python train.py --hidden_size=128 --num_attention_heads=2 --norm_eps=1e-05 --bias="none" --tie_word_embeddings=true --init_std_down=0.00272 --max_seq_len=768
Each number is 128 + 32 x the weight over its row's rms, rounded and kept within 0 to 255. Layers, rows and columns count from 0. The size above them is the row's rms in percent of the matrix's.

# layer 7 MLP down (transposed), 448x128, rms 0.203, rows 16-42, columns 0-127
size [ 93  90  94  99 102 107  98 101  88 106 103  98 102  96 103 105 103 102  91  90 100  94  87 125 106 106  99]
[[ 74 207 125 113 138  75 138  88  98  94 162 132 162 175 180 104 135 114 151 118 133 132 125 144 109 145 146 124 154  91 156 113  85 118 154 159 155  67 170  83 161 132  95  86 102  80  95 130 145 174 156 147  85 118 116 134 148 127  93 137 120 164 137 177 145 109 159 141 168  26 118  80 121 120 164  98 140  85  96 173 174  98  98 133 150 110 119 162 137  97 154 123 118 131 175 122  84 153 173 115 157 181  57 141 106 110 130  80 148 100 158 128 131  89  90  83  79 153 113 115 104 176 143 165 169 113 168  80]
 [ 82 111 165 158 185 106 137 118 130  74 130 141 117 115 113 159 144 196 136 144 130 150 130 111 118 104 188  60 144 115 142  99 116 153  83 132 169  93 188 177 171 100 123  97 140 105  81 125 142 111 158 129 122 124  34 101 153 187 107 160 159 121 196 146 135 113 153 131  76 121 110 145 151 123 102 114 164 156 119  44 143 146 121 102 122  65 177 108 140  75  94 115 112 166  95 102 144 150 124 157 110  87 121  96 140 102 111 103  47 111  81 134 127  95 130  99 122 143  86  87 161  58 156 140 138 132  91 114]
 [128 135  96 121 142 132 154 135  97 188 144  69 158 106 110 121 123 101  41 106 156 143 109 143 100 156 121 117 160 131 148 121 179  73 107 150 144 103 164  78  71 130 133 121 115 107  83 163 177 119  48 147 165 136 156 115 234  57 113 102 131  71 116 152 118 158 119 119 130 159  63 106 136 144 180 152 136  60 127 112 124 167 109 112 134 114 139 129 146  72  89 149 139 118 134 101 191 146 129 148 145 116 122 139 106  78 116 118 170 114 136 166 172 141  99 167  93 149 178 158  79 149 165  87 109  99 113  99]
 [125  99 176  80 185 153 148 100 138 103 165 153 168  64 161 170 128  99  74  94 126 110 182 161 116 139 137 135 105 168  62  78 103 129 163 128  56 169 102 175 151 138 102 128 137 142 132 124 117 114 105 145 134 192 121 102 114 128 106 173 141 100 138  95 130 141 142 167 168 114  46 131  84 126  80 101 151 141 128  73 142  61 127 133 103  54 158 136 121 103 145  91 134 159 106  90 149 116 127 138 138 158 128 125 183 101 166 105  91 128  86 142  79 114 119 130 140 127  64 174 137  81  98  89 197 108 154 135]
 [123 126  96 120  81 168 144 146 125 124 117 108 176 135 172 142 138 127  81 136 150 136 131 117 165  73 138 112 190 116 146 152 109 104  78  90 129 148 140 146 140  61 181 137 110 193 170  82 118 153 125 140 155 196  90 102 118 113 142 149 155 138  97 105 195  83 126 160 114  96 126 164 145 154 112 208  65 140  98  67 119  68 107 132  95 152  95 126  89 124 119 184 124 103 142 160  36 114 122 123 112 119 129 145 108  93  71 113 118  95 171 126  84 103 105 199 143 125 117 116 118 122 153 113  83  84 162 178]
 [ 89  91 120 118 142 126 167  90  66 135 152 142  96 139 159 195  60 109 130 172 137 111 131 155 108 127 137 120 119 220 191  98 141  80 162 144 129 151 138 200 137 163 123 110 123 176 143 171 116 116  90 157 173 157 147 131 150 134 123 140 102  90 135  94 111 120 142 176  72 138 141 180 107 104 166 146  64 163 138 149  84 119 159 180  76 168 137 154 173 114 129  98 138 159 122 148 109 159  96 114 119 121 112 121 122 115 128 183 144 155  98  33 147 172  89 167 125 150 176 134  64 147 140 144 106 174 112 116]
 [119  95 115 140 139 153 114 119 136  83  96 124 165 154 102 113 134 105 114 150 124 102 145 122 158 116 139 170  82 117 130  90 123 125 131  78 142 145  78 175 119 143 207  89  55 125 147 137 104 166 109 113 164 153 125  81 150 147 160 131 131 104  95 115 120 232  93 146 129  78 155 113 103 118  63 154 158  66 170 174 102 128  88  82 158 134 177 131  76 171 145 155 123 126 137  75  87 191  69 133 128 153 129  94 170 169  95 197 123 105 136 107  93 188 134 169 134 164 109 112 144 119 110 130 100  84 106  92]
 [146 185 173 184 110 146 143 126 177 120  86 123 142  68 127 117 149 137 172 103 156 123 137  68 156 159 105 158  99 119 133  76  95 156  90 106 115 115  89  96 136 109 130 110 150 154 147 142  99  81 163  56 118  62 131 122 110 149 141 174 129 142 134 105 108 148 172 112 100  64 111  85  76 100  54 167  33 111 131 140 165 121 182 119 145 121  87 153  89 131 145 136 126  91 117 127 147 149 165 137  83 141 145  87 147 124 132 135 187  99 124 111 120  87 166  95 119  93 157 126 127 109  51  76  78 163 159 112]
 [122 103 155  73 109  78 112 127 155 117  94 132 126 119 135 136 154 222 110  71 160  75 139  93 106 113  89 147 139 167 106 113 167  95 130 144  66 123 137 113 182 120 122 103 149 139  60 180 133  93 148 123 105  83 134 139  95 161 158 131 122 106 123  68  68 144  74 107 171 166  68 102 124 154 148  92 138  94 128 146 131  97 127 111  77 146 163 130 143 112 174 143 171 122 127  90 143 118 120 110 206 144  84 161 139 133  75 155 167 100 170 135 105 155 119 117 128 179 174  92  99 135  66 148 136 143  51  98]
 [158 165 102 109 161 139 120 184 186 109 134 158 140  50 128  76 113 151 154 161 205 104 117 127 107 101 163  95 168 115  66 127  97 135 171 124  73 118 107 177 175 163  66 146 159 158  90  59 170 164 164 149  94 159 138 125 112 121  69  95 135 136 123  89  80  96 112 104 130 199  93 143  88 108 158 132 144 132 130 158 124 171 190 114 122  90 143  84 136 111 141 143 141 120 168 116 102 105  83 141 133 114  56 141 124 134 126 149 157 149 158 134 164 129 165 139 125 184 136 110 115 142 184 112 121 195 109 141]
 [159 167 121 117 130 125  87  75 163 118 123 145 114  80 133 168 121 176  95 152 107  90  80  69 174  73 102 184 130 106 105 186  93 103 173  70 192 113  86 166  93 147 115 102  67 160 160 122 156  97 123 132 188 178 106 124 112 120 157 118 150 133 144 181 102 116 140 139 136 112 169 140 124 136 142  86 129 121 126 159 143 200 148 167  82 169 113 129 109 139 101  93 162 156 121  97 132 111 166 114 120 113 114 105 147 160 132 119  97 176 114 149 212  92 163 138 116 124 133 189  60 113 162 200  99 131 122 130]
 [162  54 155 165 158 126 164 147 190 168 175  45 163  76 180 118 142 143  94 157 158 145  83 128 152 129 103 151 124  87 152 137  83 134 111 117 102 133 126  82 161  93 127 122  59 165 182 119 180 131 167 160 104 163 123 135 169  91 111 174 134 105 121  34 122 147 136 111 140 162 141 129  99  94 117 133 123 135  77 137 140  88 117 109  93  99  88 114  81 132 134  67  66 122 107  98 149 154 110 123 101 140 129 142 118 114  95 123 121 101 128  92  75  85 106 128 116  65  93 152 123 141 138  97 110 167 195 149]
 [128  78  84  87 108 111  79 120 132 101 104 152 110 178 156 140 128 168  70 132 127 112 138 161 101 146 130 122 186 120 126  94 167 122  77  69  86 126  97 176 214 157 104 148 137 161 138  46 168 145 137 131 131 145  97 104  96 156 115 140  65  90 123 126 153 182 139 190 146  93 127 123 107  86  62  90 127 106  84 153 105 125 149 170 105 110 132 115  99 117 189 145 192 112 138 130 146 136  97 102 131 132 129  95 154  87 108 160  93 143 144 102  73  87 122 185 167 160 104 160 129 121 166 127  88  67 118  95]
 [ 70 183 138 126  99 134 135 111 174 101 132 159 133 178 137 141 157 112  32 104  97 122 119  89 124 111 171 111 140 127 138 107 194 112 130 168 127 170  82 133 157 104 112 133 159 137 154 101  95 105 205  61 155 142 102 128 129 101 140 114 162 103 126 102 113 134 161 116 171  57  91 126  82  92  65  80 138 151 157  95  90 126 145 142 155 157 135 167 160 158 129 178 101 130 148 113 155 115  71  85 159  76  97 133 126 123 158 131 126 184 176 116 161 110  97 132 132 137 101 181 117 170 103  89 110  76 194  96]
 [114 186 108 154 133  76  84 151 173 122  43 105 124 147  93 119 175 110 118 117 192 115 128 131 151 143 139 128 123  68  93 151 146 112 163  94 122  78 122 159 159 131 153 174 122 147 152 171 169  68 157 150  59 112 133 146 137 165 104  85 130 129 170 114 194 176  91 127 147 136 140  94 149 147  85 126  96 130 198 114 165 149 101 148 155 151 131 154  99 156 121 145 171 137 184 190 119 140 127 109  97 149 176 143 146 179 162 102 138 139 120 119 130 115 211 113 141  94  65 123 130 107 190 129 168  77 156 123]
 [ 64 166 198 122  85 161 138 135 113 114 170 127 158 133 103 124 167  83 122 151 127 131 158  58 205 156 151 140 116  90 102  83 121  98 112  94 114 105 142 117  98 124  75 106 117 110 135 148 101  73 135 129 164  61 144 147 155 111 179 172 122 171 113 127  40 150 157 162 131 108  87 110  99 101 147 138 140 107 128 111 177 126 111 146 127  81 117 116 159 127  99 174  98 124 103 138 169 185 149  95 156 182  97 130 111 151 141 160 112 153  49  88 135 133 152  69 105  89 121 156  47 124 112  89 148 170 132 125]
 [156 109  45 130 125 168  78 116  72 110  86 160 176 168 132  94 116 110 101 134 135 118 171 101 146  89 138 139 174  89  72 158 140 170 135 167 130 119 154 128  98 114  67 123 113 134 120  79 133  94  92 104 102 222 185 183 104 177 163  89 153 162 156 123 131 138 119  91 106 170 124  96 134 171 108  75  90 105 147 139  97  91 113 143 118 106 139 102 116 149 114 120 190 109 135  87 140  91 137 137 157  75 196 146 122  60 110 110 109  77  97 171 107 162 146 109 124 166 103 111 162  97 146 133  86 151 109 118]
 [136 117 118  19 149  76 136 162 132 104 164 190  87  95 142  99 126 108 157 111 138 134 103 146  75 100 153 157 140  88  87  90  87 122  78 152 168 111 108 141 162 118 168  76 117 125  95 184 100 129 149 119 142 113 154  99 111  75  97 138 151 171 115 125 125 112 182 131 151 161  87 133 108 173 133 139 134 160 115 152 164 121  68  61  85 154  98 135 122 163 152  93  88 122  90  74  76 126 136  99  93 138  86 117 168 121 135  96  87  86 119 150 137 196 122 136 112  69  78 108  77 116 126 118  62 127 139 136]
 [155 104  94  84 137  95 161 144 124  91 119  88 121 140  98 113 122  94 179 159  92 162 168 105 155 142 155 107  81  74 101  94  91 134 107 136 126  77 138 125 142  82 129 173 129 188 181  72 155 103 173  73  93 144 119 112 137 164  48 194 153  90 103 103 136 138  66 138  98 112 117 150 154 121 122 119  93 153 156 132 135  83  57  55 108 131  94 107 107 124 189 126 159 129  74 118 141 147  99 116 131 147 151 135 131 120 176  84  76 103 111 169 129 160  78 111 157 167 157 120 191 117 103 145  98 160 161 146]
 [129 143 106 180 115 124  89 138 131 118  87  97  85 109 133 162 217 168  68 211  87  93  59 124  85 192  72  79 127 122 116 105 169 103 189  76 139  98  99  91 155 165 138 143  98 130 137 117 133  75 161  80 123 153 153 120 181 152 134 121 125 143  93 114  92 153 100  86  97  90 121  82 110 113 148 191 111  99 220 152 135 122 126 116 112 174 131 127 182  97 142 140 130 138  93  76 119 133 130 125 136  99  91  92 142 128 114 145  83  99 175 110 154 133 134 109 123 144 144 116 155 102 144 112 150 137  97 171]
 [147 171 104 101 103 164  82 100 129  73 100  95 105  93 137  93 159 178  81 160 148  84 206 100 175  87 126 156  92 159  79  85 129 125  97 114 131 115 126 105 145 133 126 116 105  95 159 128 143 147 134 126 140 104 162 132 123 157 138 131  95 105  71 130 171 112 107 115 122   3 166 155  87 182 101  97 179 100 154 138 109 213 145  94 118 138 116 141 181 132  93 153 146 146  69  77 155 159 118 171 118 106 134 118 144 121 177 150 132 127 161 137  89 152 138 188 181 101 128 131 146 127  99  92 105  95 140 140]
 [138 137 116 115  63 120 152 120  95 129 107 160 117  93  16 127 102  93  57 146 131 165 131 146 112 125 108  84 219  93  95  91 133 146 184 180 144  75 126 142 141  99 113 149 136  79  86 100  81  69 128 109 133 125 109 124 137 120 116 160 137 180 152 120 134 121 150 110  90  83 105 116 126  95 134 139  35 112 107 176 133  91 152 174 166 160 122 193 122 132 136  61 138 120 139 127 120  87 152 149 135 116 100 101 141 143 146 158 128 120  71 150  78 130  75 167 140 133 159 135 100 139 113  70 151  97 103 138]
 [ 56 141 138 128 136 112 167 168 132 106 133 109 117 121  92 133 170 137 120 128 120 114 183 148 141 145 183 134  85 170 158 105 117 144 149 128 159 115 192 160  79 102 119  94 116  70  73 135 141 146 109 115  90 123 115 157 104  96 186 118 113  99  88 129 143 104  89  53 165 116 112  79 129 123 203 137 160  93 102 155  80 156 150 111 128 140  75 107 124 132 154 173  62 134 159  95 179 170 134 128 135 134 159 158  67  54 131 105 169 107 161 148  84  85 140  88 143 203 157 133  85 147  86 121 125 121 128 176]
 [166  89 122  95 150 123 131 122 171 152  99 151 106 165 120 101 192 193  62 110  94  85 129 167  77 102 176  55 104 150 134  85 140 160  96 150  83 113 149 148 187 130 128 134 168 147 122 132  97 117  99  99 143 139  98 115  82 150 139  86 161 137  78  78 180  57 130  83 111 156 129 126  80 121  72  66 145 189 112 125  64 166 157 125 108 112 158 110  89  73  94 145 107 135  98 101 156  88 152 112 160 138 145 184 153  96 130 123 102 106 144 103 114 127 111 149 111 133 148  94 151  90 133 123 194 107 107 140]
 [145  96 197 152 159  96 178 140 168 159 110 170 134 166 157 140 127 150  84 128 115  85 178 108  98 146 101 150 142 124  82 128 128 177 140 137 150 126  98 161 116 150 121 142 129 102 122 180 134 113 126  67 127 130 120  95 128 146  87 154 146  60 106 102  92 148 127 102 183  82  97 174 160 159  79 162 106 152 205 140 170 162 135  82 119 169  97 165 132 108  95 149 108 120 136 122 166 156 118 109 123  91  77 157 182 106 157 217 179 100 175  93 125  77 139  95  94 124  54 121 126 105 190 144 149 143 111 124]
 [168 110 115 120  91 228  86  94 117 135  51  95 123  99 113 141 169  65 121 136 174 158  99 140 160 126 152  93 126 163 106 182  87 144 131 141 140 200  99 162 179 123 132 130 103 149 104 151 111 110  65 139  96 122 102 117  65 161 145 143 115  87 187 144 141  74  99 104 144 182 148 191 141 125 130 107  99 142  82 130  87 141 137 103 101 130 171 126  81 183 130 119 145  91 130 120 102 138 146 112 178 153 130 154 149 183 135 129 124 116 168 116 123 139 136 131 160 120 155 100 139 135 210 185 154 157  75  98]
 [125 115 157 119 114 128 115 159 149 191 157 165 136 140 119 129 169 141 130 114 171 107 126 103 155 161 119  57 108 190 145  75  75 129 135 182 159 141  96 127 149  94 143 184 100 116 141 141 115  81 139 180 126 103 144 143 128 180 146 148 118 109  85 175 136 139 178 130  85 133 153 132  44 101 135  93 164 159 117 203 176 124 184 145  83 134 170 115 122 162 130  88 102 190 162 170  84 164 138 198 127 123 115 179 112 127 151 171 145 128 181 103 173 135 174 147  96 137 162 149 113  92 123 137 111  85 173  89]]
# layer 7 MLP up, 448x128, rms 0.214, rows 17-43, columns 0-127
size [ 83  95  95 107  90  95 103 102 115 107 107  97 101 105 103 112  94  93  97  96  96  83 115 106  96 106  93]
[[154 141  83 101 108 176  90  88  94 177 130  96  94 106  87 132 165 152 139 144 107 116  93 119 157 124 151 178 114 145 111  92 178 142 117 145 131 157 105  90 176  86 139 118 156 118  73 127  70  74 144  91 196 147 131 121  90 146 104 111 171 144 152 122 132 166 130  89 119 148 113 171 111 135 136  74  90 163 175 138 102  85  76 128  80 167 155 103 148 164 167 131  79 120 202 148  99 146 152  92 197 159  93 151 142 128 155  61 149 166 179 140 170 176  98 153 155 104  64 137 162 123  98 132 124 114 118  91]
 [126  84 110 148 112 138 106  80 100 138 105 124 103 186  79 172  99 101  56 175 136 148 111 149 136 127  51 110  92 170 167 147 157  61 120 188  78 121 174 127 137 123 109 111 153 138 130  96 164  82 118 141  97 168 188 199  69 157 150 129 151 120 134 132 166  57 106 138 121 158 117 130 125 130 130 116 189 167 162 164 135 144 140 181 115 136  95  82 172 148 114 172 167 127 152 126 101  99 147  78 160 110 123 104 133  97 145 159 142  74 100 212 115 143 151 123 127 163 113 114 193 129 112 109 113 136 145 163]
 [131 164 154  58 136 124 112 145  91 100 132  78  91 125 151  99 128 120  92 131 121 157 103 170 133 122 106 149  99  83 124 123 105  24 154 104 132 156 152 155 117 142  95 135 158 114  72  92 131  86 137 115 122 143 116 108 102 183 168 162  88 110  88 136 186 118 105 147  97 129 157 104  57 127 107 101 148 130 116 153 110 187 156 141 149  91 168  96 154 150 122 112 159 162 116 175  72  68 174 137 120 130 137 181 100  56 105 163 151 158 110 116 125 108 149 107 182 131 152 149 190  97 144 223 101 103 139 167]
 [130 123 155 144 109 142  98 128 210 144 110 104  99 124 152 156 130 147  73  78 111 151 131 153 124 134 145  76 113  58 118  91 134 132 178 105 100 100  85 157 109 180 101  84 121 142 123 105  99 144 151 124 121 132 145 159 167 116 155 123 114 110 161 134 140 120  88 145 110 150  52 173  99  97 102  73  85  36 173 102 115 133 130 120 131 146 154 137 174 125 148  86 119 122 136  78 142 177 146  72 178  70 126 149 124 120 107 152 108  86 146 125 141 115 101 150 156 109 142  97 233 129 160 163 105  86  72  60]
 [132 125 127 135 140 143 149 157  88 114 180 165 151  64 167 140 145 135 139 110 117 148 146 123 114 102 153 107 145 112  57  94  91 132  64 140 111 184 141 115 114  82  99 155 157 126 197 179 161 141 130 142  67 125  85 140  80 192 125 113 183 127 121 147  83  54 102 133 179 183 102 112 112 152 112  80 133 203 155 150 171 102 106 132  94 152 169  91 129 108 169 179  93 125 142  87 165 117 103 100 162 151 107 108 166  95  83 123 132 124 199 140 121 140 127 144 149 118  75 106  80 136 115  94 128  81  97  98]
 [ 94 167 157 144 104  64 132 183 140 122 151 131 121  59 123 185 151 161 144 162 148 143  95 121 147 124 142  92 113 116 156 167 143  56 106  95 129 124 109 204 116 122 171 145 106 120  70 106 162 160 164 129 120  91 164 109 108 129 117 211  80 154 105 125 154 171  92 179 134  99 146 150 112 158 131 100 194  88 134 182 136 150  80 150 133 117 133 129 122 170 110 140 167 144 148 145 106 103 153  81 156 132 105 117 110 163 139 155 129  55 117 135 130 119 124 130 133  51 169  82 118  39 158  94 138  74 139 125]
 [111  52  76 116 143 153  99 116  96 109 105  98  94 131 201  82 131 133  88 163 133  86 124 167  78 125 121 149 162 182  97 106 105 188  48 164  85 157 134 153 186 148 167  64 123 115 166 111 142 121 170  89 140 145 164 140 121 155 109  99  56  93 114  76 125 161 132  98 150 150 112 132 105 168  74 122 142 101  93  93 164 161 120 186 139  54 109 127 114  75 101 124 130  77 165 117 127 128  86 164 134 146 118 147 152 128 106 147 128 119 118 186 117 127  95 126 122 127 139 154 124  95 185 108 162  90 158 101]
 [168 135  72 105 124  76 194 114  71 157 117  76 109 163 132  81 126 114 135 164 118  85 155  89  68 161 180 136 142 120 140 131  93 102 128 179 108  58 158 157 169 156  80 144  94 108 111 139 126 133 126 123  95 145 167 150 111 125  86 109 104  89  37 203 160 115 136 154  96 108 164  87  94 126 139 137 168 134 123 108 153 144 116 158 161 132 158 127 134 192  64 137 119 121 167 114 118 123 151  99 149 136 114 154 151 156 192 129 118 104 139 127 128 149  89 132 155  94 108 185 105  69 156 213 145 123 160 125]
 [106  96 153 136 166 184 121 158 140 111 142 105 152 161 142 152 126  91 104  97 157 139  51 178 134 130 118  35 140 175 141  86 133 138 116 109 103 162 107 150 137 162 113 116  79 116 134 128 141 189 132 162 142  56 143 125 116 143 138 182 173 142 150 145 138 129 128 117 121 162 124 152 160 143 143 132 138 145 159 156 133 115  53 119  92 112 137 139 211 119  81 121 139 119 144  59  62 107 180 103 172 137 173 130 166 125  97 107  97  70 149 105 119 109 143 152  20 121  71  92 108 149 124  78 131 151 108 129]
 [114 156 105  98 135 145 112 168 121 160 168  98 158 175 142 139 115 114 151 116 149 120 119  96 200 119 139  99 144 139 121  83 131 124  72 141  78 112 100  74  74  75 153 162 211 124 112 100  91 157 128 159 119  83 173 150 128 131 138 129 184 116 136 146  97 153 141 100 113 130 213 115  87  97  74 139 179 189 120  99  84 100 147 182 123 183 161 143 135 156  56  87 121 127 112 149 131 191 148  69  89 148 172 159 167 128 137  84 104 172 142 146 111 124 150 121 124 180 120 160 149 168 121 162  81 137 123 128]
 [141 159  93 124 104 122  95 164  98 143 151 128 175 144 126 116  80 106 143 166  88  98 113 119  89 184 121 116 113 144 136 123 133 147 136 152  94 138 162 105 174  91 115 159 171 139 137 125 132  87 120 200 105 137 126 144 170 213 138 191  84 133  85 141 133 153 141 113 138 137 145 158  95  62 102 141  78 148 180 133 114 181 181 107 173 154 104 126 162 144 144 128 154  86 158 154 113 181 150  63 144 141 125 103 180  88 189 156 127 101  90 119 112  94 146  84 110 125  45  89 138 109 145  76  50 107 156 101]
 [ 54 160 151 161 125 113  65 156 149  86 201 171 111 158  99  88 103 127 117 107  73  87 134 109 165 109 129 156 118 132 111 124 152 164 149 133 115 125 181 154 162 136 196 109 140 123  90 120  77 127 111  95 105 122 179 139 136 127  96 124  89 146 135 166  94 138 140  89 133 126 125 130  85 118 141 139  96 189 163 129  48  87 107  51 130 144 144  98 145 152 144 147  70 146 163 121 112 128 121 137 110 178 117 145 158 131 143 107 212 193 118 134  92 158 132 119 136 149 108 136 103 162  93 112 189 185  53 153]
 [ 98 154 147 139 117 109 172 143 166 104 135  67  65 172 103 121 139  66 110 122 122 169 132 152  99 114  72 118  79 171 118 192 110 111 141 111 113 116 132 150 127 119 104 140 112 110 104  73 131 110 123 150 115 123 197 146 115  93 135  84 152  91 137 132 194 116 166 130 124 144  99 108 132 130  65  86 186 141 121 133  81 121 120 109 126 107 205 183  74 147  91 115  76 126  81 184 143 133 161 127  95 145 104 130 102 174 199 142 176 111 211 101  81 144 168 132 170  94 163 121 124 135 159 144 129 176 155 113]
 [156 145 154 184 148  90 137 128 169 103  91 115 128 112 122  85  99 145 108 124  89 123  86 176 140 192  97 117 128 107 143 117 161 188 112  56 115 109 205 148  70 124 145 165 103  95 147 185 159 103 127 200 120  72 125 211 131 109 170 120 106  84 158 169 136 119 121  96 129 150  81 149  74  93 115 115 127 177 108 134 198  86 172 135 149 124 140 130 100  95 163 180 168 151 111 154 130 168 155 138 114 112 113 144 159 156 123 110 102 137 124 111 103  66 160 130  46 108  89 125 114 127 121 133 147 134 101 167]
 [ 95 113  47 109 154 139 194 144 120 172 101 121 127 182 132 144 167 112 151 125  92  99 125 145 191 101  69 182  54 113 114 110 152 121 140 151 100 153 136 184 188 121 136 128 155  91  92 145 156  88 113 116 108 149 144 118 159 105 176 137 149 121 155  53 154 126  83 135 145 109 137  85 120 112  72  82 170 178  70 142  89 148  75 116 120  76 168  98 119 130 146 103 135 143 133 156 165 132  95 128 153 125  72 162 190  78 116 121  85 155 181 119 148  85  94 188  96 111 120 117 127 136 148 110 138  96 142 113]
 [155  84  69 143 151 153  67 117 109 166 174 220 167 150 118 129 176  92 101  82 122 156  95  91 121 119 119 111 113 187 123  75 143 145 121  80 136 129 132  99 163 142 156 183 127 146 165  90 153 122  83 116 146 157  90 165 129 136  96 119 153 154 119 100 102 119  59 164 125 134 123 185 109  39 113 107 138 129  62 187 184  68 104 116 128  93  95 111 112  90 106 126 107 108 110 171 141 144 118 126 113 137 130 143 136 146 168 114 113 127 184 113 149  68 135 143 104  84 138 151 137 209 144  99 125 107 155 157]
 [112 111 147 185 121 119 191 102  97  99 141 138 109 129 159 152  62 137 128  79  91 107 114 168 108  73 102 148  96 195 164 144 110 128 122 172 102 172 120 115 129 145 127 150 170 123 150 137 124 102 124 170 126  94 151 108  89 114  86  74 100 123  51  87 146 165 128 165  86 159 165 166 129 137  95 132 179 138 141 126 163 115 139 108 182 106 161 186 128 134 164 107 100 161  65  94  34 111 149 125 101 155 170 138  99  62 171 126 132 128  89 118  73 108 156 185 177  96 116 102  83 113 105 147 140 137 146 150]
 [ 60 192 163 173  76 147  90 162  95  85 143 123 121 147 176 123 121 108 116  71 124  99 174  73 123 155  98 143 127 175 148 161 125 127  99 129  97 139 100 120 109 182 105  62 115 115 140 151 173 119  82 209 192  98  84 166 128 101 137 108 146 144  98 141 119 141 127 146 150  92 104 129 162 103 112 164 136 131 139  91 164 118 165 115 139  91 139 136 120  92 109 136 146 169 203 154 119 110 145 127 115 114 103  70  87  71 104 156 196 125 123 175 140  72 112 127  54 143 137 126  96 133 149  95 165  66 147 109]
 [132 181 150 123 188 171 147 177 112  84  98  89 167 128 159 145 134  88 192  90 111 114 134 144 138  73 133 131 187 130 129 123  57 190 124 144  95 157 110 114  75 143 135 138 167  71  91 120 137 144 132 161 117 170 155  93 128 137 133 128 139 165 151 132 137 115 135 119 146 128  67 108 179  78 139  95 128 147 140 113 112 101  79 103  21 113 149 128 153  90  80  64 184 146 180 202 158 122 170 135  92 139 161 141 108 142 119 146 166 153 110  94 104 151 119 187  84  98 138 127 141 147 150 143  88 141 128 125]
 [121  73 103  94 140 121 139  90 126 111  88 152 159 147  76 139 116 169 121 131 140  58  91 136  77 127 162 142 126 129 174 158 140 117 136 149  74 133 137 155 197  85 135 187 129 141 118 139 131 166  91 129 104 138 150 157 153  80 174  75  82 120 103 114  71 137 208 150 112 120 149 116 158 169  72  77 194 136 141 121  80 114 120 161 142 135 133 142 102 109 151 199 121  77 100  61 112 157  94 120 162 122 100 150 181 140 156  97  95 137 167  98 137 152  87  73  99 136 132 144 145 154 140  82 166 161  98 180]
 [141  74 131  95  68 175 145 120 138 194 145 132 115 128 125 177 125 150 201 132 110  89 123 213 144 119  87  90  67 127 158  65 132 126 113  85 109  95 163  81 190 153 163 132 112 109 159 101 141 203 106 125 135 115  83 137 156 106 111 102 114 131 161 102 161 118 105  78 105  89 142 125 148 148 146 148 112 124 100 155 132  74 118 118  91 133 110 149 114  67  83 132  98 160 170  94 129 135 100 126 106  95 155 159  98 141 116 112 104  79 175 166 111 117 127 109  84  86 184 161 203 108 138 195  94 130 125 114]
 [111  72 186  79 108  81 104 130 132 149 128 156 135 191  88  95 143 139 100  67 171  83 136 126 110 107 103 101 143 123  97 129 117 108 170 170  69 176 151 114 114 148  80 140 125 176 119 138 138 118 107 129 189 114 145 107 168 122 127 114 179 149 122 138 136 109 136 193  64 160  94 177 124 124 109  93 114 115  82 132 113 161 203 132 207  94 142 139  69 164 120 146 216  84 133 160 162 129 112 120 147 122 196 132 153 116 119 171 139 107 162 172 108 134 159 134 105 115  98 147 169 155 129 110 136 102  96  71]
 [100 157 175 127  83 174 106 101 104 124 170 137 116 108 121 162 100 111 185 129 150 105 140 154 181 121 115 119 129 130 109 125 101  94 155 111 192 182 141 136  69  77  60 128  44 172 111  99 162 133  91 190 149  92 150 144 164 127 138 127 121 133 152 126  77 151 130 159 143 140 123 211 133 156 150 155 149 133  92 156 220 117 116 114 131 160 142 171 162 179 112 126 168  79  82 173 109 113 110 151 133 116 128  91 103 132 153 143 145 141 132 134 155 180 152 146 107 101  66 144 140 185 143 171  66 146  89 113]
 [135 111 117 145  74 109 148 156 151  80 169  91 111  96 146  75 117 115 123 118 135 156 144 175 129 126 132  91 132 154  93 175 132 147 189 122 168 167  72 170 176 131 172 169 129  86 141  96 168 158 162 103 120 154 140 202 172 131 123 127  79 135 131 152  99  65 165 157 139  55 160  99 115 112 114 130 145 140 143 111 100 137 103 128 155  79 151  39 118 140 107 202 138 107 137 150  62 168  91  93 155 143 165 121 116 119  73 162 162 163 153 164  93  99 166 133 168 151 160 148 146 177 124 124 177 157 132 144]
 [166 133  74 143 108 121 128 147 125 134 160 121 164 137 140 124 110 143 134 148  82 104 101 127 171 140 159 140 125 169 126  88  96 184 141  95  94 152 194 182 119 122 118 122 222 144 163  85 117 154 151 132  71  56 125 118 162 193 178  89  88 125  81 156 177 140 172 137 164 167 144 146 127 132 141 110 132  99  98  98 166 112 155  89 124  80 171 178 153  84 101 162 115 172 120  90  62 131 107 163  86 173 188 139 160 102 141 130 150 110 129 123 132 113 153  65 130 102  85  68 141 123 100 128 147 116 108 178]
 [108 184 129 118  56 122 132  50 135 139 132  65  94 142 131 144 132 156 103 138 136  98  88 175 101 107 155  79  47 167 146 161 130 106 114 119 148 151 162 129 121 119 143 152 115 114  91 108 139 119 130 149 109 169 155 156 140 148 194  78  71 151 123 159 106 124 159 108 152  98 117 134 123 154  61  88 118 135  92 146 155  56  69 176 142 161 165 123 187 115  34 125 108 111 108 102 160 110  79 114 139 145  79 149 142 142 104 153 119 111 132 117 107 137 113 111  74 103 115 142 180 169 147  68 165  71 124 132]
 [140 135 150 160 111  72 144 117 139  60 104 131 117 161  93 131 152 102  66 100  95  78 147 138 183  83 179 210 175  94  48 109 123 104 123 145 175  88 120 137 115 174 145 158 162 174 131  97 143 136  75  84  88 128 124 151 128  94 149 121 136 143 109 117 138 137 158 141  92 161 135 128 133 131 124 117 210  99  45 145  89 107 120  94 160 140 162 147 124 124 186 171 139 128 166 140  97 176  96 112 124 115 114 116 146 113  88  97 137 184 116 158  65 110 119 115 104  90 165  81 107 103 163  86 116 116  96  82]]